{
  "n_layer": 16,
  "n_kv_head": 4,
  "vocab_size": 2048,
  "norm_place": "pre",
  "norm_eps": 1e-05,
  "positions": "rope",
  "attn_scale": 0.125,
  "init_std_down": 0.0,
  "schedule": "wsd",
  "final_lr_fraction": 0.0,
  "seq_len": 256,
  "z_loss": 0.0001,
  "steps": 5909,
  "dataset": "wikipedia_en"
}
Each number is 500 + 25 x the weight over its row's rms, rounded and kept within 0 to 999. Layers, rows and columns count from 0. Numbers have three digits each. The size before them is the row's rms in percent of the matrix's.

# layer 12 attention query, 256x256, rms 0.0721, rows 0-213, columns 64-127
101:477464493475513495498511539503485499486462483506535497507555525476479504500467514533489473492508490516472505495475504500490516484511497542535538534533500527491523498516512536492498480463586493
250:548518515517511498485517483491491520495485518525503499480471493512508490490513463477519512535524481485506490567493495512528556447475504500475498496467512407477486506518475482513467501510478499
193:526517523522502492491533482513484518480498516519496514478467475504496483487525469476513501534499467494516497557491500507523530475460505477462505484455512436478484498529474480514474488524462494
087:496485463542494503512520505493488505503501499471495516532549557531519485509493582516497510497523505512479532516510528488501480474520474524490492533511490489528463528522518507522498520459559477
108:487498576537510512465529521522482511485496524517504517476513514515497522459514471474499507515483486477472514506450491523548528496442473499452487496480515458448497517514511481522500537478512510
073:489494493487509531520488507503501517569488514470488505485470441486489488503484484504503441504527490473513500495522493477475505532520545488520489473475507531496531512475509468454515488512477466
082:462487526497479467502503458482481485447523503544514534478491480513537497481524499495513520504515509489470495479471542501516466504540484477500493489480474482513477512511495512546515498519508535
080:497505493504480487482451516522485502522498495508516521528518525536528512492539528512490483453469500499478485494517512497496490485534478508484496544504482514495461538499533519527512533476533549
079:521518499507473487493520553457511530464472499503502475476501448498498486498482488520505535523509483522507506510498464495503513483521537545484557544509526493538456502566503470464505458508484500
085:501522549500505426504503470485491506519476530522517491487495517524514523510526447502509504485502508434516502472494499527542501523473495442490474493517529460464513478501501496515508510498481528
074:488504492525456445517473460514471519493471537496494519490487491523515504515516500493498466495505534464473500501493508512537524526491496434535474474493491540519499491504505509498480480502513554
079:518476448490527549508486517517542489474457475468491502497485445500493514497484538491475491498530522540490503544531485524474495471467497528502518496488478506492541472482462508489501506526519498
077:469509503531465466497476463495499525540496570514525516496526493536482489520530524488488516494510552444479494487550545522532460517534496493534494501515523489502489479499529506527496481533530526
077:486469502477521493517484546505486457508544456524483494478478480471487500473484510533485462488499472554560461514508484476480486512504515505496497480509468547495506510505466519527528471481493461
094:500514452509501549500517520481523513471502482481509508495510502498492474508438531480508514487501479527479570546504497483463483477518511514549498514496462534513488484512470490491514490495524509
095:516497514532507471525505507506509533524479519508496509528486519480526508462497460521501489514475536511450520504450476474526554499489532495494513537512476487496487519488443483469506517478504469
288:536510509514506492486513481506496514480486518518504514467471484519496493490521459463521511539518472484507485563489506515524539443468495506465490504451503403471492496509497481514467497522489496
085:511528506515467531470520513498458552515498512512548546493484483563495483498515505461537499509471529474460535514499543509495510492547489513515495512481509456554478511481506462483462467543510504
086:528519467512437538470507498483460520552505522491522518450518440496498514496493501478493538509507554505500510464495507495555482537507520498544520547537509446519490472504487463500494489520490510
076:524449490481543492479510485512520478502507478511524488485491473493488513499510521509533520513447441549490477508496498515489522486491473483422494508450521474477523520484517492507501491502515480
073:543492549500519518517527502499492490478481474506500518520473461454488505470466487523489493535478488517519502477490422485499511469445497518448512492487493494475487503533472527487512528488472440
106:541534483506464526443482520512468513507505529524530515445508474531462455515520506457509536513498514542529506505463506515537519443536522539503551487501493453505525477529485494557467423530495481
106:511493503483509479520515482509523503496483455501509503461455484501491504530530487498473484496495452483494484550498493526527508481473516462465455523454498491486483489473507487503468491538524550
201:535500512536499501485540490483492521500475526522509505487483490517512491477514467469525512532514504474484502579481490509529565459474503504491502507471509420489509515505461485500490498517491504
146:497527455506481516497485502482506473496494472480513486474520497500503503500470513536450526479497519500470543462484504472489454516550493509578517513548488560523502501474498519495521473484524533
092:548494464514503485481527499480472506498474521517541483541511453527532548517513527521537505487502514504491502523508552512515501473499461506499517457487549462523574499512471512500497476491520562
087:511458519485530465538503514535491472507518503498486505521518538476494514476533466533509481489486456515524464497473486492489530493480483464442499501457491483470536543515464509488516560488466459
076:511475499485547538494508528532514499504480467479464507472495482472502529484466496472502463504505478565569487529505495509497535497511506520463549541490507513486475481540475501504507449471476454
159:469503500485480494524460522483517493494507503502484507525535499451496489500485542528477495461476539515495519427496487480489468528529506494532513503518514575525509472496496525490535499473504506
089:487543493509448489463509481466446479487483511513497520519521492481515480469517514480455521463472552490485502471533521495507454540505541523557523508510532490499507514547525516498518509492516521
186:516499534519504502491521477497499524477493528530488512481473505499501476479527466474522515527511494475490495574483488507515555449482505498485495499456503434479502507500479484502475504508498482
086:480480530469524496474502483538473477436493454484512488493465461495472520495479466463521475534474473499559504494526491507494484496445516501432480480461470459489488520471518517504499525522495431
106:475530502453497515490513493507522478496522484498513501427484514483500488482544505480530515543540476516519492510488511507521504479511520491491498492465448463475467483484482460532487512553464504
172:480484468497497517532462498495535486550523502493485503524538495505494512482442538554502517474509514500469496464520510495465493533529493505541475514524480553521503487491512512483536494478541490
083:466489483501505525529492508503500466555487500484485472484501524521481485506503520533491514528500506472502482518492509440481503455508475543513518525492490492499485475473487473516501457485528472
164:533497539505521488504538484515479500465494513523521519463460483494480514490530471463520522530505468486495499548472511531535519459458516505463484498453500428467515514509518484516486514534494503
086:493523540508521483515506522510516473513504494462533459453518437513489509530492440502491462499540504475529481490495480514534512505485539468508475474466512484475525476479499507482526509511438516
086:487470444478498539487513521502524484508494529490523510511519512489501444509479569512496508467499496531467530530521524480467484485543500513511501540504517487538491539498516460484511466517538501
081:474504540523518468470525531500501476486515482492519475442507504495528517483500469481522501519498473471539498501510485515532473530466514481507496465517492505479526499499511501516505527483448488
091:494522558510502456503499484505505512509496491505482476512488502476500501483531460508470485498503522437505464468497471513533537525467501472478493484493519513471547448493471503511492523503472505
078:470483524485512508493506510543509490487497508498501493510498531491487490515528505464533469485450458565499508525538500494479494510487519505494474461484497501491514542494472498480502518444540467
081:495492526485471469482543523497496508481534490538478492502444489484513475472501461510501493499506485477549498473473477531534536506464523528514500455505534496492516463512511487489497490497454453
076:516524560496481493454515516486498494488503536530533461513530490457515472480520502522537541503521510523522543479493501496508504461491534528472545513495548482497494472512481470522498481511469476
081:507517480542493497488468475496528570504466572493524513489484471529522498514525537499500523480505523494481533513507475514509518496510484491531510538486528442542492510538479470488481484517534535
081:480507542500516464500508496491496501499513506509477456510477506488496519492489465519487496507534487449534466516518496507526545494506480455469479509517526458502488529489533494484454499490483521
096:538473456515532511473520493520486502494460503515515483503534499515484500463524470481518460520503483498503502534504493490500504514495505507505544548450513491464490506526478507480525536499491472
090:492512528524485449509507496469511546519468553510516490477529489532502529543535491480532479496494564455462482476526526520549476506514483470506493517538515453492514485496536521501494515493493549
081:504453459535504471502498516506526441464480479506501491554529509498533504517435547544483500455509466531513555520477513500447516509502463515493544499486498529536513535507473518490501480516531508
088:460531525468512476551484559484503484531469492481494495490454488472482492482495530527499475469464514508479486441484476470495468497492487498506504492510496514501473507501514538489504484492481479
094:524519481449456498527453531475464519508483505505488530452465488544501448512521491482458496524483501480507493519466525473513460461525542519561505511507453477539492496515523486543512479509425544
076:481498521493518504489502546510495442484530468500498463514495511457476525478480528528497514486506492542523503492523517485489466532518508512450493471516535551473522506479534515500548492488506466
082:500505477510504499455477480520491489484508490528458548455509521550488501540513472461467470518462503485500490529507498546551447497500504498546467524519460519484526514497551527523477482495516526
202:466489491487494508516472507514517491505501477485506495521520513474511500501469535527479477455492522503484512430509499468481462545527501490527491518529502581520508497474510526477523508482529503
073:473529485523504499498536499483522473464492488484529499466496523470514493479497487510498518504489492504485558464464506443492507501502489525481526492505518490499502561506456478482486503496533443
079:496493479502477557479523505517489494474518470522485493466527438491509497484444537495528557510520493565514532525502479476492547524520532498512487531502508502516525489496444504466507473492512458
070:489535484492499500509490560499534484454499453477488499521454509507496462467462497486505491524477497528529507494486474470475508446488496562495517452492492531509502512507480501487497450537479488
083:523488480499524481548493486474471531526475547480554486535461510506535504498523460552478444527489507470477484485473506507510504529491453481501498507523470519495481552534531495496518492482508545
098:534545499502431527525464520504487525514517493504495558427487465547451463505497481462479506545459503511499504519470488499514494468493558492537481501508449452497509461522477495534516474508467513
244:462495496490491499511474519502504488500515481485498491522531525487501502500474548530480488464481530525493517429508485488483459556516502493535510499554497592521516497495499524475533505472515498
077:509503474520494480522527498483525547474483507489509502533471478575531500524471485504479510519496496457452505528462489518545507456485482496518482490539463486513489471458508507449506517521514556
077:498481493515492488487549492485466536529483515489467519532523481508539509509504516490475487483502539472476499494515527505516483529535526486546524526500521514532510463521532503518497524485518549
086:498477498472503500517508482484489532521519473464525531550492490500512516492563481478524499471480508507481494503492541474472552462516517498499491489474496488531525513483494484505522524498477536
089:512529523500544486510482477489559504503490511554468500556482491501453469522527479524447457476550454490540481551501508530473472489449498492520521478429492503507488446520525495497452441492509526
078:504502559466495497504498565529486500472456469512513529487488468504477506470520518499493510500453469528485514489446445500489532472481476520495519456487486495487504518488456543480521490463474482
082:484468511469497513452509502456505477456516499477527474498526484493488489522503495513460487498533483465426494505501527486517523469471516490524499514473498499546475523527495517528535441470497528
086:507523565518483503508485505472525532490519501515513527500469486521518502507484482483534503534503498517511489529484468485492500465523494513486515498474507477510533509484511490512457486496510492
190:528516528487519497490463491492514500472499485525500511490467483520487496543522500459538519497499474507501490547480496515518489458458519524420500491448504464466500469531524474510462512516496506
082:538472465457491478530522493500476471527511464487485459509497506505494512540480512507458459441521474501467512457506474530495522538495503493476475484558456501536445504471480490480515480494480471
080:463478529454523480529516523509433520535499493532501527472543514519463500524476484542505491501466533470489509434492514491496476524467475504535523500513528492521470460475551494486498505453508479
142:490507467521470528515483514480526496534528497499505496550523539492531538479461563521494492502486533557481507486521486470510483545532506491514500551520490563511514530515465517463521497492514499
086:486528531537518513528491565505533516509493450492520552493506476497515509481532463528524502513478503524493461531514526491473510469476490499499510491488488498442535483532524469486480503491528515
078:503492471534443536459480520477530512477496481521469511533529496494519486494489558519490544498507563535499498518497492473514498515526530518521523515496495559510509514536498508502530498509531494
082:490559520502508454521485528502501522519498474483498520461516467513479532509577440494524504509518533498495477509486511485477542485503490509508495503505480464469537446487502510499472485471506502
084:531467490493517505497551500526464502485507496484513529494474513509485485493467493474517482489537455452527543495486494541519529503499517517477474479503511466541478540485490476527531540548500518
093:512453465500505515509524455495481494459495499515484476538478501465495478503453546483493488483472493482517519487510489499518506533498501501502496505483512532541480540492486501514499523540503464
093:450511531516485521480463475468540486527506506496504508513534490504543500502502564543518520466464542550473482480553507487483470522520497510538549523470504541505508485520481559461493496468502502
091:510535507540521466506477509489539548523499501523523510476515484533482522508562466495525503551562505506494480511478512470507545515488492488518511514501500451507516450495478511485474450499516499
083:474539527493523460491458507507545472512465493498546521529507518515535483520531478526512476485485515538467471540537513503471500456508467520503524485513473463475530484528462521492499475460502494
091:470523522511445458476503532521516518514502553476513537491572503500505509516496510529563556474475500493502466530480528521492485491524501500474487513541467456466505481502508523494483494500526515
093:542512515490475514513536529515507531494521507494472539498504526502482510495509508437521538516544495528471507526506478513506527471511510474486475502434450432461504507511516468516527499531474479
086:455482471526510517504515526493472452546491514469465515460488494484487517502525485473474536510486506469502478507505494491531490488517493475455525478499533524529517484518529500454479498469515490
086:519507512495433519493472501532494543511531469514499523549480547507532523482485540458481456496472523526464514496522492507538475492460525493481467477509464526530490517495514493494462491501488525
088:490493512489496487491574524504526503467484498473517515525511500487531462522515518488497481517519509506525516481505505494529507508488544488484510526545478507460491503523502484502548548489488507
091:532481482512522487516505471477463477489490471535490541475546484502515530509555474485482488542523494495516481496515492519555520493476506464492481481508503484513484464507425457536515487505496475
091:473510476538538493510481512502536499507570498505471506466514510491478496513485536523485484496498513524499526479524491510493456505471499511538463483477478558511505489485482522495499446509520534
089:494527511460510468543466512487506449546505493539510484550503477549483519546484517474516462456514527538500533464476486537496453490515469522489520478494477476477519496462487479511488522538479493
085:500511516503519520500459486469526476529538512505507525536504496539503493522528504523491536490503481492506496497493526472503495494500447522431475483489482484482488518498473482509555541522478482
087:517506512524480478522503491438502517498518470553509484503476491489536499508500493461548523482483539496493475505510507552511493484482490468483506447449507477488477493545507495495482498530494503
086:527478485487477446511518442489462509482482505509512467478494479520475519521520489491460495493499507493487498475500469524506434526488468484504540516556482485495489483501480559539478547517510507
087:445462539509515510461540480523500455482468498504508502505488508467525467509521485498447494513455461455475501474520488480508533520528495504546512493520496500512434559483504520497481494493509497
091:523529520489491509522495536507527490510519505489504505475482502508496521502530497496492552482497501567517511464483481503479491477469519517515486529533465505521534507485449495498512464492485508
084:562527480493457470498478512505479492517504570503479548489501501504546497510500487489505523504488516440484481505489512498590479496524487505551503437516513525514503472502515495474500562545434512
092:488518506500487521497534482478491535515526524497538490491482492495505473501525521511467519471499514488481500485529493476493483465549502498531531496534532494526552486505506462520473467457542557
087:489481518529517502469526557502517491487533517502493504515482476472461539495491451492542496548502537456478481493496509522537491561472532508482513478551506489503497483533563496494527512490491496
091:490498481516502531490507525505532498514536507481505472530506508488530532483508487496512458498542516482472494544519510502480499470514534479529529529494525516466478543471513513451476531535464491
091:503485502530491471522467476449488478513499509547488544478500455467480523497467508565471544486496509538474499546490489504510500528497499508493494504522529504516482527570483517510558500486538484
288:461483480488508500515474509507505487511527479477485498514530521492485515508474544532486487470480525526487510438520499491477451554528505497527496510537478594521499490489504514493521500476525499
083:519473496513512502505463463471526545513530462515501494554497482489533503488548497488439550493507488507502472530492488463493511439483516496487490536505482495500493500532485509469507461545495475
097:521476478500533508504506482480465499489450474512518493505472463485540511476513483489496462486492498548527499527471526500506549492485521520496554509488527455493501488523472500510530479492464501
082:468567548520509493482502581499479558518476494516540513474493541524487512512526455484560516491460540488512505516489482474511502469437505497526518481483519492484542520502504492467498487445535538
082:503531508523532502489493517479555493480506497530501471454487479514459498504486494486516564521487508550482496546508530505478493492457485511493510487520485520489491426541500533475457531527525494
092:509459486476485513514484492483494461514476499515493509491525503498490524537470546512467475484497463491525536450514487511508471504514492499524493500509491498532437493513454490526507496524484478
077:486460498493547552526502495511480497482478460510484543516469493464542479472484520523482531515533482489529519547520526513532474509506522519489502515484505550504502508524482469527479506504522527
090:496447493475459495486500480475486480490486552518480495508536510510518499506463549511507484458491493482499518454505497502528474532529495504526509522507515538522479517500465496534542513532483481
082:508515485505496505483469496484538523501515501508500461517489497484537504510553534516519528522497529546475514525526498446488475507509488514499523510471478547477513506551522500482506489478522475
078:511484480484457486509476488491503466465525493501484458513518481489487516530507491499478481523518495502510507461518460466473506556517542505524521514494512489516505475471482537466512432487479507
081:515490523485509499496518452480493479537483586508511496495481486536480530543478455512486522518501503477523491487517476515522507480515488492480500492487495437476507449493474503499445503508464478
087:475524498514547499470475509503517489497480503505494547489494519490517495473479493499494527536513510484505510541505572536533532436514481452476491524483492432489510494526494474527454516477508496
084:507499517492480480531489518501540476495493489474489467492518446479477515470527521542501502495481520528497461489494489492459479510508491514551509511544513502471538456529509522479473418438529517
087:503505489514486523491524504493471488485474491521500507517445535496500488438456498488505493530506506479506520515503526516533564475501483507470455486493512458489467531504525448543511548522499515
085:482491479479488511503493475489495474457476455534457494548479486442531483489513470500478487515510508467515475471510476482478453496516492521501494472502481553492502541500492504516473521499511448
095:522512524481505501484429518516478515559482488512492501509527472494515530507539462487491491489502555521464492486513459515473510491468508522475502526498513474476512465485496479489459457488507516
083:471492452486496521481470531490510483518482497504492512501563462493513458505467531504486539493432506509482494475526492509487500555508511474519486497535513586518490496510479474500533515513514503
090:501528499514508508482470454505485512501508504512466512455497490489456513501512422476509500556541443448512479517494469476457511467501496526496488472504521483506540520474486515510514495486475488
091:475441482464557488516504466504469455496477479510498500494470484502499498469508474497478509556526484484496480516505491455509517542516463479516497523483556513504514522491513509465469529477545501
094:511489499506499517478534495529547502523502515462502497482488476530489528486546423457502526524500506523492486511499485510525477507465529487490503488544484517476481473500473512450516474458495502
088:472478444521479490484539519534474484508513474477513499464488550478546523503505516461544550511475495552486571567464509484516503485495523483502502470505496475529500516486509539480478494477533507
084:503477510483472524484466454522486502465484495501455529480475506505486494480509494508511477484464499503458485506492455527484492490533522514514496462468458506497475498499527501514493482502536468
087:524478498530543468490520529559499517530506515524517538472505516479458477521518509522496504471465498497512513540502463476511492506442456493465482517469511467488491467482459542501572483501535444
087:489510539465502519501490487505456499499454465538515521531485539430514524494505491547477500495516513499512537454508484483506519521479517474504490489487522482471516482498515467506464525469497485
085:471471471525536509523471503498521494528516513503431492498517486503514503506461521549446499540484472476476526512504525525473514473469505522555516491508507540542519460472484510474500478534493498
088:470441491441506514500504528505490486553483458512467506449469473514517524546512521482537465463498500490512498487499457532527511481481477520499484537483506486501457527441509495492466490527487503
089:486537483512440501506503476510477517481497538472515509465490490515504521529510497463496479517481523516512490442507486486485516524520523511462519505522500481503493506538508547479509480493472489
088:504489500491446501467464493509530472500539500513492539506456564471494465458497461453501480492488487481533504518499497534536483499492529468505535488477508511484502520521517503519488491530458509
087:521533485499494489534477485502511514492521517480548474497550500537535550499467489489509515517542493509474500505530520467522478499527550470503433504482441512516504473503521520471486487487499538
091:520530465486479527468501492508522524499544436500544530474492484515488469507510504480481497514493496462495552499473506463488492489529542481534505462512487503550513469498519526499518528522480506
092:517498509478491487551480495511499505495510509509478498530494487492501480521531474460515499519464509528523488497486502472471503518500478529504503491498440453487500479542468486481500524529483521
091:499511487501472478481522540495491475478551513538490467456541512531552488482499485498530547477472536472540518458435507491498515510496531507508500502524515500513460481515505488528513504494513518
105:523556550468493479496502511484513518509460526540500491502447477492511520497544479457536514521495473558504483544504475475511525487483480505460536528505499474470534516544496510495468467531494507
092:501516486518476487511506508503444484516478469512502507518480503509518486498526491550487493498465522471445494502506522499513518493475471523511506484520496501496442549532525480487507472531504466
098:527548531465482477521501495491521521535494509542507475509444494503499556515562475482521536502520502527478503552503494474520530507480502497467514528495498488471526510543508507505478498492495441
090:509505481519524519489482511521515510471519503487504534492523551488470451488487503534470482518525482451519519503498496520518490488525491493507453492504494563531479499452506510496502490472466521
094:497522536503473498490524516512527524505498511500498514520461486500455543503537453455543502534533520565507475542483496498494523458453520504489524513481495485478500498529545501503502480505487508
079:460544511499542474502466484521509492506510497509492493478540499480494528472485452531516484531533510503490453502485510484487520482483457503501493475508526511525519479497520541480485485461510513
105:464462516545506530508519512510499516453525518512490531452552498507501500501467536509476509496464482467507529473502471540482478516534485519537504482529546520505460479465473510472525492490498532
103:476494501517518538491493507498518492481545514488488532480561513499503512474496540522460493456489491479519532482483488543497448526529496508565520476545501546519479509456465517481481497490511531
086:512517532505507461522527486505490517476511503536462502490490501492445480496523487502475515540532537480505514527481476504491531469447495538484557535492472508489520509499523483469521499515512468
125:478479480511513545483459511502513481517513495505516521466540526505504505484478514560455496460492477471513488468498505488486490534528463500543492513522498562532464510490462489481544514498484512
092:534486539476489515515462485516501500475525499537499492519476498480487471502490542514481482461471494519533555490524446489460458540453490517537500502486508554489461487515486541503492497530499518
086:546494483499496511489503516491492471502479480475462501506505520501468502503511507450545471514501437492502508487448451517554477489499538447491483476512505520523445522509456469502471505503488502
088:530507497484473507493487506527538504549562492526468450497492461481513527526541511498508470520480533531448483488499489455472521495476510508491492483469505494468532473538524534482521450458520474
095:508506503517506528511512509469498496440495494542486507474500499482474444507496540546490481513498486528524525484494501468473464516487501473542488501520477576552442508505508497497508505475501535
091:538549534483499471513488499501542535580520495541521476507481468540500538544524448523550470505524514534468485499503487436491529505465481479456509523489496488477522459502525484481481474477482497
089:469512511464529525522490519459506481516492467471504471501543491472551518493516506511471475499496465514498454450501473483500488518496484477515510449563468519521476542526525498492511514499479453
088:478502528447479496507483509496519495490504527488480470547465481503471505528498517500459490457457579524500503448519495490477456510518483506505535519472483497529521471463491516529484460477524515
092:533531518467463539484487537543491522490517528486514530453475480484547507460501472457515489551518488485475472528481504465480524475491522475505499499520508469518439484498535479484509509487480518
079:499514526488474496545491524523483490476502474509441512516527547478494519454481517486525506515497484570510526512542517499537485497525535474525497485497479504481482524502506489468465507540473503
089:505502497466512519529471471467496470448487457522498561462478484505495476490539496506510496516473487491538545497523491493495507509478480500489502465445510481473513454483491474522470485472525499
090:516494510507499515477510483473506489532490458550504540530516520482495521484536494516468567478512506492482517487482510446513542486518492520505508496481527463529522473498478479523496540513480472
089:445462500544516537470488509514530488548517499525493496466497506487470520513525491535496529505525531503471458509540527483443482492464513514497514481451474529489487504495461518502509448488497458
084:475493509492459495476514534527510507477500488521515505480502501502484456481472510472485494501480467533519487536541464481465520479510535533485509529453490494537441570505483497512496496537509487
084:532480515441517493490499501516518462499465478493477509488498486490475520497483504489508451479520465470468507517510499494557534490480467533458532499493556462499483535518511466477481530521526469
100:543474489496522498519504503493484494520470524518487536490513459483492481400535514498548486554506518484520492540468497518530539495495490491515502495516480467487519456529460506521503512495482461
088:519502491554492492490494464488520544482524486494509507495500457542512498508515489517466526496503502492499492472469536518490521467561522519492486483485444494528501486490496445525511498508509529
078:515512480527477506485470517521475518500561510484466500457519494499492514512519538467494488493519487490486492491500529506519486497472504518538490541530534489521518456488498485535519560498520551
085:497476497466441488527499466516491458504461502510498502489474512515456517503452526449523498491538495529495499491510485475505488468516470490464479518470507446481514510511511521528477495518489522
086:489485487539517493485533497509519549517486496512486508433472482459523503511527414466498482505529498477531511523547485507463516486498471481473520527515524509512497538473491494468524516478503513
086:495466479551523512484488535497513502464503490487439521500548513523509455472490523522536475537496509517488480520486493529522473469540504525547495501506489478514485508491463527526524502502499494
085:507507459516496534505506461500482502542483510517520452496521533529509523505520517519511462499487546521504505501555466501467496501493522482484475524472525500524514482483512504524532466509489536
086:522534485485493471530531480504461540509470497506526489494513479508498486465512494482509516495500513463510513502488532476546479508526488514533488497524517526504508463522533542493526605501494517
102:532530522487485486492494472509489498504493483543489475527453486505524536502568487526509501516465488497486502518521506484499516508485533498502490490495494464503495522546484507522470493513481474
103:465477469545506524515537510520495483454544516463492552499541518496460483458506496516482503495513512476506505446504514531472481502523491532520487483484502539507484509434499493484532484461502531
087:510425496514496498518491453507478474476507476502476517503486515487539520496488533505481490463450491445459512442505537486486488506534485477537483521467487477527476509515438513526528499530509458
087:520553551487478488493508485500539540522493489517491491515525463480472500552536468462551518530493524543565470542477466526513491482510528472473549514507513514494528521531519519513532487506485496
101:539518512439533486469504492487522511526491506540500506527423509519538527522509503484538519518539486517504514536514502467506537504522539483474520523456491493493531524546502513520493505486505486
097:531534520492498501495481498507509509542498495518521485540437489526533514508515472487522529552523502524472475546522528499483543477496482479462512517472467497497528501565566494501495502488500472
096:465500509519511486526517535503501493513480499494504551485502530534483491468510491497511510513513505503533458487480508506481479525508471472526495474547474547505508510450497522463550484509521532
089:482497550483550458517454498506542506501522499504481523503516496509540514538527466476523528502502506522475461507497515497491471443497476504483458503450525480456573470480499501521528474473537509
090:547477524491512543483517491504538465500511514521465443476468472488482481522450567499523449477513469489519535501529456483483508552516509487518532485516515556532495515524475500490460508540501497
101:512557522476485471505512517509515534516479494514483486516476505547476514516530450494575485510544502507500482507498518445514515438477487516492491506488485487482514487503572517507480494497463499
089:488498509511498505504486510497506505467469538469540513542530480492501499491494562513516473478441483474506545501503501526492485527496467500476502524516507515519461484462483529492552531508456537
087:475507470575448479498517446502498530559503534492524502506539490518531534488536442481500489515471515497503491501535495525510482509516514468471532481530516494495513495488485540472503488480520468
083:506484479527493513515463492494477532460488537445531491557495524471493487481433499477504514444472509513465505481542496469484524515507503494488478482487485507497500543478536499554476495505509520
099:494463486502504523507502488518506463492527482451498523526530492457492483509479518507479464482472476521486537454480490530489484538504515523504477498496494549537520528478466488494555529504506513
093:510513520538493456485524500497500504474483509520523513529464501498495515491513476454533494485491525490502519553479491472492535508501490502518517492506472483469526481480525481468468494505475498
082:480487465522532559506537535505485509489483495473521540514436498487480456513477508479492526482479459499529482535475486507487542506500500552527510503465535486481520544509502472517528502479488503
084:515455441540486523510487488531504460494534500504505540537482510514483485474460528526446554481513502522480507485482492505509488477510509507488482509526483483520494495447509477501536473516499509
082:478486469485561525531486507540539487515498492493486469535524477485538480518506531514471491491493483526460467488469474461449481435540454508462478505491509502502494495475532501524481553526473500
088:535504507491503506530474521479480496470517540505520525548532503503466541510528479485472507503507529524505472495513513532491494518477521546499493465494451483482474489502490493497477513519463536
089:539509472494512499502495491502494522524503488493475556513555522497446483500510500539526521509479489501512481465450468511515472495500502486479484493484494507523505472494453531482496533473491500
090:508488510505451464522497493503497489502479515505467475495476518469539529493492576487502496503494512559491524476478486502497498499532524538538509522541529496538495506508478492511471431529494538
092:545507534488521470476492501526472549471467533532531474498502497519493504494505492539502500453522480489507491500512539517464488517507489484508514490493483506477468521514495496514482568523469541
091:537531534509471483505461475494503523517477533524468518551499493511467519513518503472526510468509549521531438483550495477509505521472488513451502509518488474475522487526512464498478502506460465
086:520480459522487515460500491464549502461493483494510472506524487499539507553534508490522529478536525488494478525494513545507512472516532522478498483493466487473492480490514516524440475487489516
090:558472546496523508521489500541505494537471539540486508538479502471529487505503522567477482525482517452419510548534486482520530500511491486532486519488538533493525498479518473467478514467510512
089:480499517474514519500514499519497516503521520487480469525459512475489455490512507475464448469520493496478503474524445550489455506516445490511516521506471532526500550453495528498459475511523469
089:469493457536482462511502546539525537522537435462500494481485545487487518486462519520518511506526468520489485554487524537506453478482516426499522504506503526497473514545503497477491487504533459
088:518457487524470474536515490509521521492484496516544513472527472467513508526511467451498508482493485543510478511520509469486505477465535493472505470528502446500546468485552533483506500534468494
080:508510496495521496497456456490460509526499486520467504492484483491468512489499522494516481528499502521503485510495512529521488492516494533513527506476484515469488472476502497513505552512509493
084:496509488494468494519551545492499465485522485486504495526481519487485486493510487452521474498515501566512528518494459549501490517479506493491494504483535448494494480524467507534478482479482504
089:457475535505487527534453530458478474497478476540482586495478477518499528514508481553474491506494482472495466491509490532488476512477502484510518489462515537516503494529516503489471494494518479
086:509519514509505492478485502506495506521461496548460504525532477526502503505448480493477488488489485458507489496469508495497473539485516524509520486501467517529503454511464495509477500479507463
236:458484465483497516523481518521515472525529484479508498520527514509484495501476535527456490473497495511491502451508509464478497526529508486539483489523484581519515489479509511493526489505534508
093:504527498489499538480465500524484450545495504456500462515502512530528505438520520513495498481507455498477527485505500469508526499522473462513498486543493496528501543555476477516513515498536462
086:449491476452546536502489484507513512470518466485510511492491485480497468494463525514491503458505440531512500524501481485490489509527492477500491518523515541501510507516512478524490465554530518
084:499498531525536452534535511499476485497486446518510514465521527453533493513502470471469495476509530482489488489493518527473512527477487529476545504501541484448498486473481522509528486518488503
089:471530470478506545479484507491483504494515492466516477479476454483506474484480535522482534463510461543493522517528491443491465494538519493524512509511490533517478537553489506457472471523500481
085:471481478494494523478474529537505528524504490479518522512498489495514517532474504519472502490512455547544518541489497509490487507553516493529522508489483547497491469493487483500508471501523528
089:446532515511518535512473481495489550513500480502580467508488508490490464490481532512489510420487485513474504545529502481477471523512496485512506500492539517523493464476487490487502474503523519
088:521476449520471545469507470502495462485510489494455526461480497480482457451492477504479505533498463485536511494494515537521507482499529488506507492491484522505510525537496484492498509513492464
083:476491480542502534471473476525512548519509516480509490521533529502516487492499502478543526476483469497486508508495470486460511515502501499519524514469495505503485496438475541499522466526530505
085:531503523415537501514513492489488464522473466528508506538518504478493523519543524483533526494554504496490449454438502450494527504498462548478503469503454470459483495559469496533497487484457498
098:504486447487504524510471540494476509465517459487491441507483475489498461502469547534449530506527480558543498504486501492487490475530520533536500510501525562531484487508515515472498507496502520
088:535494473471510518508488488485482483454506499494500484520509517468494470476474509524467524526492520528523485542533505506520468499537491500512483511476501536513482522515501453510513533507507470
088:508475483494521509513564494485471490494480492459495514539491497522484493546484496461498494530483488481467507465484500523521483515487480505492499458508482483459515514473460503542558520521457519
101:501505506462463474508542515482514525525487528486490505493484497515481573500533484479536482500511525449503503497484495487525557482508512468468496474504476442455524484489490483522453449512454511
090:459516517505500511485528469497436553505469523499501537479500493481476506518502535493539511494501453494498523516481493487519553517483509514530504504498507494502515551498492528532483475514535541
095:468502491534505515512496513524457489506502496483487483524467543474541482518451526495496471465491496506516462500512530502476501546485496492507495478490485515481494511493502509431468500508517531
090:500498478505496493499535511499443486480520523472511529509521527478546485461497460498536502490508474462508459500487477515546494488503433508498483499469495500495537534461527476521518508492521510
092:483476499506539489497491529496513529525483531525471460501524504481492492520507504478505482504498483464474477519506456575488514502449505526491528497489488491477476543470470520506498458526530474
090:511537509490460495515544469514513502501525525509500444521531471519484524500519523529505491466497499480479483472533460498458478506531483503556503522542488527466480504488492494505535505519501538
087:520495515498514503486479537473506481493475494520536544539524520468500512501540485530492550477495497468495462476483484495507488493493478501495544480546491501513520456504481481495478521479458496
092:495480488532482505490472506513512496518523510501476464542468517476461492475452493481523499477486517496505507531511484523445481521512556516455493485547491531508517527541553531521522452508535499
094:500495453491478453525529502521525539533518550477488534473521501556492532502500501452528515521487502448502556492480524509503485502465515479507473493528517476545523476460474529491506510490516525